Each number is 500 + 25 x the weight over its row's rms, rounded and kept within 0 to 999. Layers, rows and columns count from 0. Numbers have three digits each. The size before them is the row's rms in percent of the matrix's.

# layer 6 MLP down (transposed), 704x256, rms 0.128, rows 357-373, columns 0-127
103:504497509556510487512508501520491505481481493494449472499516538504484518523451523469552488506497500487461524524497433479501499502474536539524515519532501476466513522511503502502517519548474479512501524462550472525511495557488474524524507521456495556498496526553511490561481491464508481483467499473469524447526477516430462481484515500492487489512490485517487512500485462498506514504506
095:522445477468502488467475487510503462524493481528471508547509500512500505471533519534505500494505555489500521516525505512475498499498490454505500478502462493526471508509477490511535463572519528481498507551495524522486481476492551509481567474483487493468505541498469484524483511492479533496496496460494465547545450522515514488494518469481480461496475509477528536488497515528524517445528
102:520525515478484505491478501463463473506454518500487501477460524558545527487499506486517496559460518482524499465473456554480455499532488445502502485489510498472513546522478565513504552481505498485455475475525467524502500485492499491461488533502539479503493528464497479504508522524501490533502512464483432509526526502491523492508508549467502489485495474542521501451510467471507461528538
093:496513477514515486471465533492512498475474474473507511477492480471510495539498479488506513473506467532465522501532483512529465509533519542546528529488473507516509527482538509496498481488506485450499501529482488500510458499469534474510437479523507509520534479502536494487519524465458526534513479531518517543510470501493484456526488571503494498512485516492505484485496533461504526493525
104:502497498465485486497497511534534481492500488498548508482467518523510511523479483495527492498455451461495455487512515506483503509532399462492500506491499459500480496518471516492507473501485472464501512490520517534457485493469435473476497518514491506511470499510464528514502526521523492529519465475492544510507520518492471554533512459508488538522466498498525470534509455498478516533483
105:489512504487524474518485482477512470481458539546515506536519483534518491530493493507496546460479466498508486514439521502509497502517496519527491477442504508457485493532445540495483466515478491455571484483482487477499495520478472511505541516461505544486477520473530527513509491513501514487519471470474452533512452490502467527514541510470499517471504500555478462483477507477547509497466
105:496462536517503529483509472489527517468534501492467477462500472467482484457500523512526456475516531519499463511507536497525485436492518506484471501486489470507486462473505487516396500504487485542478505498536538480508512468542492453549521481461454477495501475489507509493480511497463522471459501510485548500502577486473501526481425490478530506486501476523450488502510486514531510452459
093:501493516498482479482448512478466485506423505497522482536496485535485509507495545467474518501518517489531483464496515519484472501467515457493575527480477474529471506520496478517534534479533545497466549537480514481470500534498469504509540523500505469503477490480494506506479530485488485498518495541445484506530480534554497539524483527539523500519486474455513497507501506505492514508490
098:501457459500542508504467495521452510529517492462497553524521510516508468495491497518465502516514493524536545483510513518486508466452562494504495498484495503522490499488485521453496552513547510482510545506512542515471495472542493493503481514523547486530524528506495509496492518527461501481510514488527489491476441488508526486551471481467512489459505466499521485499481484501483462512553
105:471525495516522496515465525559549513509521514541487498502476520531479550566481499485506507504472525462505491527520513468485521516548508499487512521526508444501477506504499510522496474533500503525488491512520480466552490483516490511543508493485478497518481488517530495497533546547481486498490527500400521509538503536477516477498488532503468492487531511505493486505493536509482534508485
099:463460494515500508523454522503482514487486504529478521505503440478528531512494514487537527471486519519492500512490538508523507517495493544512483508472507474511499488522539470477487541461484467505564518467499523458517496565496495492501482505498514491479509479503528495497530474497507489522476493482467472501541521502461494439510481452460480502499523544519500472486493521479513524509513
098:492486505495509527545477509491509508454441539521511484497510481486515485498491499510473511546540496508503521487511534520525470513525485527578512494503485512470531482503532476456513493535461472501531496508524471501571439505551464508511471484504499478553497451487506524515491502534481467523515456489496499499552452522514541481501494508526529514513511474489510549491494466512495531510482
104:507488496501498550533552534512474521464512518505516507563519480470545479545530480483527457479476505485499517523461548477537528512505529471511545477511515495505541481531510516515488493507514507518495499502546516553488481493507498471467464494502460511470471495512498516494505493503532536526545555501497491533456510530508545455467501488494530515468526491548480532477530509521465481506490
097:535504519488517516529487522466499519487488491450506489477515482498510493466473477548488523468515458456489473477534480519538465481521566455525517536585468453482517483488526560469492483505488487528514497512479513487492497498524491502504511547489487481534530493492509512481488495537502495484514502493535503532506486513526478470553513532475451442501510503467525504538492517504475492500527
101:492525471511446511506414462498503508504498501529490473497487512528494499483485500481546515524502504473533488540500467511486532509493514474461478544465471499511522524513447520466488486521525495429493506495497503513492529524507493465525542514501515491489533468469488475489473517488491519489506477491474510487460477487489506535512483493480523451485547481469479515499498500506502529531519
095:501507510507475494490508483545522490502529523517494465464473550513512543510480582495502485474528498502515495519474519491497479569455533471501497516456481479499486466462472517548521486453522550473501480484486514508522496533491482524449502502539519496522515522506526496505492511543514508501524512509481540558480519503509475505501519546532455471445528480523502516476522510489482515495460
105:465530522498453462514478521435547530493498541500495465533482508476493523532478478519477485475471502422492522519512513518496501489500514493482510462518481464459542493504487513482523478486491530512506470500461514503482509488465482523512477505501507502533488475511506523494490524526499506534554498493460487538464486477499454519481543503488481504513528482481521488500495481492511537568489
# layer 6 MLP gate, 704x256, rms 0.142, rows 358-374, columns 0-127
100:542510511529495521423510498515531511485429567501530466493502498478512523531475487487512507509474484470467483441495515484507534467507498492486541489510527552524508514467540464519500552503504494498495496502558460482520533501537511455494486507514475474511543509508460471514515470516534489488493515509489520491508528481517515525493518488464516505505547505528494509501487514526490500510494
097:463463482499489489502474546492490499478524439467542518517553498483487477512519486500526532490522496493523492502540533544489498487500509523490499501507423564537501478502504422517478432482477485506488471493521510546494546506551531456489489527506499511488525504480504467472531488535507494468485494519492535514449508512539503480477492507516492493492503487508445530507507505468467519484503
102:495505493524480511493466492487515504504506536529504501442484513517485573485459528474471533456476500547470523483525492508563515510530498498512491533504510527486544447501491505510491505508519520519472500520505494490483471514508494509525470470518521478449470548489505518481477522507507505475540491496488469511478522540502482526482503518556494449498485506479523476481541481486501469505470
115:529512491458528446484481516519484459508541486519525496499485494463514526505467466438461477502499494503510476503558487498501531500481544452489506483514511520538466515516465487496528513456499491493495490467487525463528518531481476514513524497511501521492507499527525474577520501518504496529487516510498533511483541493492490510423516507522520567475500502488496529508477485530501482502481
101:517497487537504489512462518524533475464455499485530519544490544510491503478484500525496511464501471515521466516524514506471497506466533539515490487500498535506496460487482513495603543449502479492499504506504545464547552509484532510520523466473464504492516518493516475506496491491509507505521505527491517536495538500541477537537523501471513498480478541497469476488534489467482504528463
100:536521525507494497501470503516538513506530472497533462493525541518499509517530562486485487472525481538459527511480495495477515486483525539482504516520532509533536487477493518501505523492484506470523507507505560489491534493526520500462502536507521543520503505531524504499528495503466460471500484466531489516426493507449458488450527459512501455510476524504502470506486517501509488476501
098:506530456499475482501480470461478489506443494511487502459490477525507538527474547422521475561509488524525486495504497474494504541476488496436502562493492485505500485529516482503559514519483522457484505491513509454492492476452492514524490443493488508502539468451501511517533488478498522494487490546473446518477470536476502488522478541456494490511534472472481522520486519454520486499483
095:514553497464498543486456486471499502475506468505510428496474473510475504533482496453469519539503519504556561498497437480501477515530496507495508472517504465516513488485499470480513537468507474490526521555503492469499552579495487482513519515508494526498494526528526499482516573520491476456468532514529495495498521473454517543485516457529505518512482467489507514553511513517470481484513
103:500512499494482508500457517533456455453473491498505515499549479516559475473499494501492514544489532485482512504491465475499504500491483536465472521477509523493471490483515502516492482474519531519517458486502486457481511452502508501505477507474531521450505521514493520468504516512494518513508535487546469515528540519484498536544506483488521479536460481507491465520535475438515485512455
101:509476506518498497466519476475493499540458514484514487536469514534499483503466502525472497495528497462494474508451564502493510473498493541458472487476515557502546511537506484456494535507484445514478473499470513507507452499503533504476523461476505500500518488512509525508468481479474513540553452494521503509482500501487468525523501501437492507485481500511483490450482491470514499499521
092:487523478493516454504479506519478487562534514453487490493432475501476540463479579507505520455510522514509525491514489507479491508515468545486513530521434515454531485565538483522508503541452499531501528479533494535495496500503506539484517518480516480490514511483508485528502519533501539476530550534519499490516477489531522485512487527526502494460469547528449484556508513461526486538468
104:476529493485436492536520470476491558478476485484521447479496496515496490488506448494469502492492518507451468466517530488509528517452479545470499503480506521500535510499485544499515499513514499523526531499491478488486511522541474452501517506505470510538523520512556497455492498475542443501481468454490515489539481532508456470556463523491518510501514479535542439472504504488491502512486
096:480480476489500504481488498548493445505501501471495502490502511529509534477504492546499487523513504487544519464561521491469528490490521506520437515459482513479439464514485528518517509499522513496495511512488496504512503494485502515505519485492536474460467560535562496488470480472506481512505491472471492469514526513489515505499491512509530523495492502511482476489500504501517509503464
093:509504507501437480455514507472547482460505471487512504528494497477537496460475469510475511532440506497526470474494475538542493512448496451465542479507498525525505491495471509499541520475492500504496488464477485527515493509520479477511527522504537483481476500473531518498529506508466488489543470520489528476511518514518503498504509504504520584535513489487522488498466505488510488510508
101:525491506525483451508489505479491460484493502524475549562522455515494502474479503489533520462502498519438459525469515447491513467486489551523486490457491539479511502534487527552480526473542512494493509553471517474470506438489547506500476481463542503503514494496483510471530507468465457519516522532486486520490516527538462491504499513503498512539499495546514498527512448454534499492488
099:469505480493531515487475491514520516519539476502487511533478560490510557541474506455506481535468502498502466492521513533547510505504518485470501510440487548455479515510489428491495438504478508561501522489492478513484530534512541510533484512490525569490550482560504551461489490490519530522560473468474483513469494513479506527502483503479507515505494497519464482505497527477442497512468
097:519479529491544484491480534522527514498474486495510518533493552492513488493504515511523465496481481468532514454512533512518476483497534483562464506501515524524519557431460496524522494492549526510483533479481485508465487506547502498503500512556498476504524489533507508484529540566498496529467499446498454512482529506529549474504528512519520513504561518480515524550551536511510505494460
# layer 6 MLP up, 704x256, rms 0.141, rows 358-374, columns 0-127
096:502494497565512512503473468537497499482485505484482504504459487513511492524523510428502525517433516498522512490504503471473460487475449499535457513542525496523496496480501499494515515487490495519491530481514473493510521483528487476448480516508541479540542531541506497507476458465511501475485503497510566516528532495551494541498537507462511508479540502511522481519471489481499483551503
098:525486527456513514484531478484460525514503529506525488489486488541521517503518509492485480579471545534502508521510494506487460501509479520517505535506478482451505522500468513522519567524502495548521455509494469526466474482464512498483529453525469482455501481447529519502501533487527470525470479466515486500490514545550532511496454523500468491486501507500481517504497503517457483539483
106:522506488493533488499517493466499538486477479482505493533469479497490493457511486478507490532487493481548459517456503483550494468487457478492490479504520522547523523513465501503527479464505484506499517486500475529533547467482498514540495497489497500505539490478504496528457472499488521505456513528469543539527514544454529484469492501501488499510504544474474480484509482526533483520512
116:485496480506521465493496501509472484486521477533488483533497500513490560511505495460481488491495491503507472496464514493518521576494515522498504507487513527490504476513478498523483509513489479529511455522545482509527495488493480511486486503524453522505532516537502509544520466477493484505492548483488475491520460486495498509488527487479519487554501562504464542470501535504493498525471
102:518501499512462492499506483481515490491470506471511488489499512495515499482489458562486503472469513512486499475465488498510479538515504534493490494435500483486510465492525505476548508494525521494495487499500512502464499492503501545488498417476515535479486525501510493499478480514515486521535490550521499497507531485497480494549506479486530493472498529497514476471488503506471522485509
102:510522520489499507500526518504508499525488513502529493522504473507497483452511490456506528490499485466466510479468452478469512507511493463493513488458523515508534486509434542522503480512481508488504499478498534539497509480507532485499510504513472507494464481501526498467566510490478495552512459498520489559476503512487512500501456500513494483525514488518474499485557500481508471525532
093:482461448517498487544480501527530476489489446487485512448483527538504512510461507483511503521521472519528512457533501528477469459541526548473490523486478481509512520486498502502513503528495504505527535545450544517510503524540490485508521533476515511489522505452459506521520526457532495495489555455511514525509537491520504497463469504524509507448525531489477494524464504473489538488513
094:494473494526490510520515541508527512499459481485494525460503536458488514497517469526511483532482464523499470515525458507467491492551506489518530487479512489506529515492519522496492499526482500514513508470530519482505487515434479520460526499515503494487497462487524495565492475524471489509471491488510496485490484470477477470487448547506521488514526451472448503527461470525484455489456
107:510459489469504496504502486532501489496505487499469512513535490509509519488472498491491491504505503500521527522495510479518513484506517484527524470454555507472488516514497561523531472460496457501501466508489497494463492553536466482500526475509475486451469485475479503447514476454505513580485476506527457458506517523445516526525477484516507486473508506491466457496509488530472485507491
096:480511487487500500476502510497504463551483521515513490477505489453486506500546538486455475514518503501551523505504514466506521505514528503535513517485530490502504509492520521498478548520491520499534515477515482461532503493528502483531491516557444526502502512468533510502489507489515467496525496484524532501480484514500527489460458514504439490506476462520519474499475500519528518511500
094:441508483496532464583520490501492447487514510478541556499467585516491507497495529492516516498477444513478493465504501528529525499521465477548535489530511475520467464497499475509493472478461503498493497510465492546483519540545519481509509488431500503471553487446517494518525508527510480465492511478531486499503514518521501495499487490439491508488491489490498467511489505477489501510498
099:554521450508528522504544501499466548484513515506500504517497459449512505489493470483524527496472515523481513477482505471490527561524489502508516500526545528490538492581494504539525501499493537505470500531530480566524488499514487506474449503488455526494518499492553526533450558506497477497499551493473445462525476498500480461498495480493527499497490485490487519522512475491486490474466
103:504552518512475514495538477467533531476494510498516463510484524501497486507495462520512510451502493528458502532486474482552465532469454524511560519537506462528522543473474466462489485522497481506513510522550498494494501523491489476502513495522506487525519476449481518496549538493476521493470516508482517511475495497498481544490543491470501480543495489524506479495498531475486508485558
097:467520516511487518535555479470490457471543515510478454520500522510537484507529519504561498539482491529480474525489498503488501457482450525487513518507534515519457515486494494494448494487484470511496478505480549505501467489461527471504497514471488518548463515554511482492504479441499473529507496497475487505476544498483497475519515484501529529569511515491473476530470515496524510446481
097:466534511522500530525530517527507515497460541509490487488529472486524470522454478484479486512514520462491506495525477431500487504490492506531491471517553504496499496543538471453481467452522539532535546484503484454487524499483486493496495510505504479525499497478479496517476489459464530483489509521509516515481486462510523515516515482497523495503476500473471518506510491532525543506477
099:515486513463511523417490485451528491526511490548524524491468497466497577448462467493480508487495500492495483527508545519526511525502462479482509479461478513461504472501517529525532493470488512493472529465498446501527486534462483506521518524480469492492499502555492498469487494465510508495496516477497513519497463510508551534460506540518527490491514513506492497511509507490455499520480
103:495463491473459534483504476497462520528510541429507447473521481509459528478480502488497514479490473549505488539510483496497548503415497528504537518513493486501499476499450476467506553504456475503516506498478503490532458493498469508491496507499531500488521538489525483513508479465531492471551497504484507530527498494461440541515481491509497486469486498527509494460477475498514471469474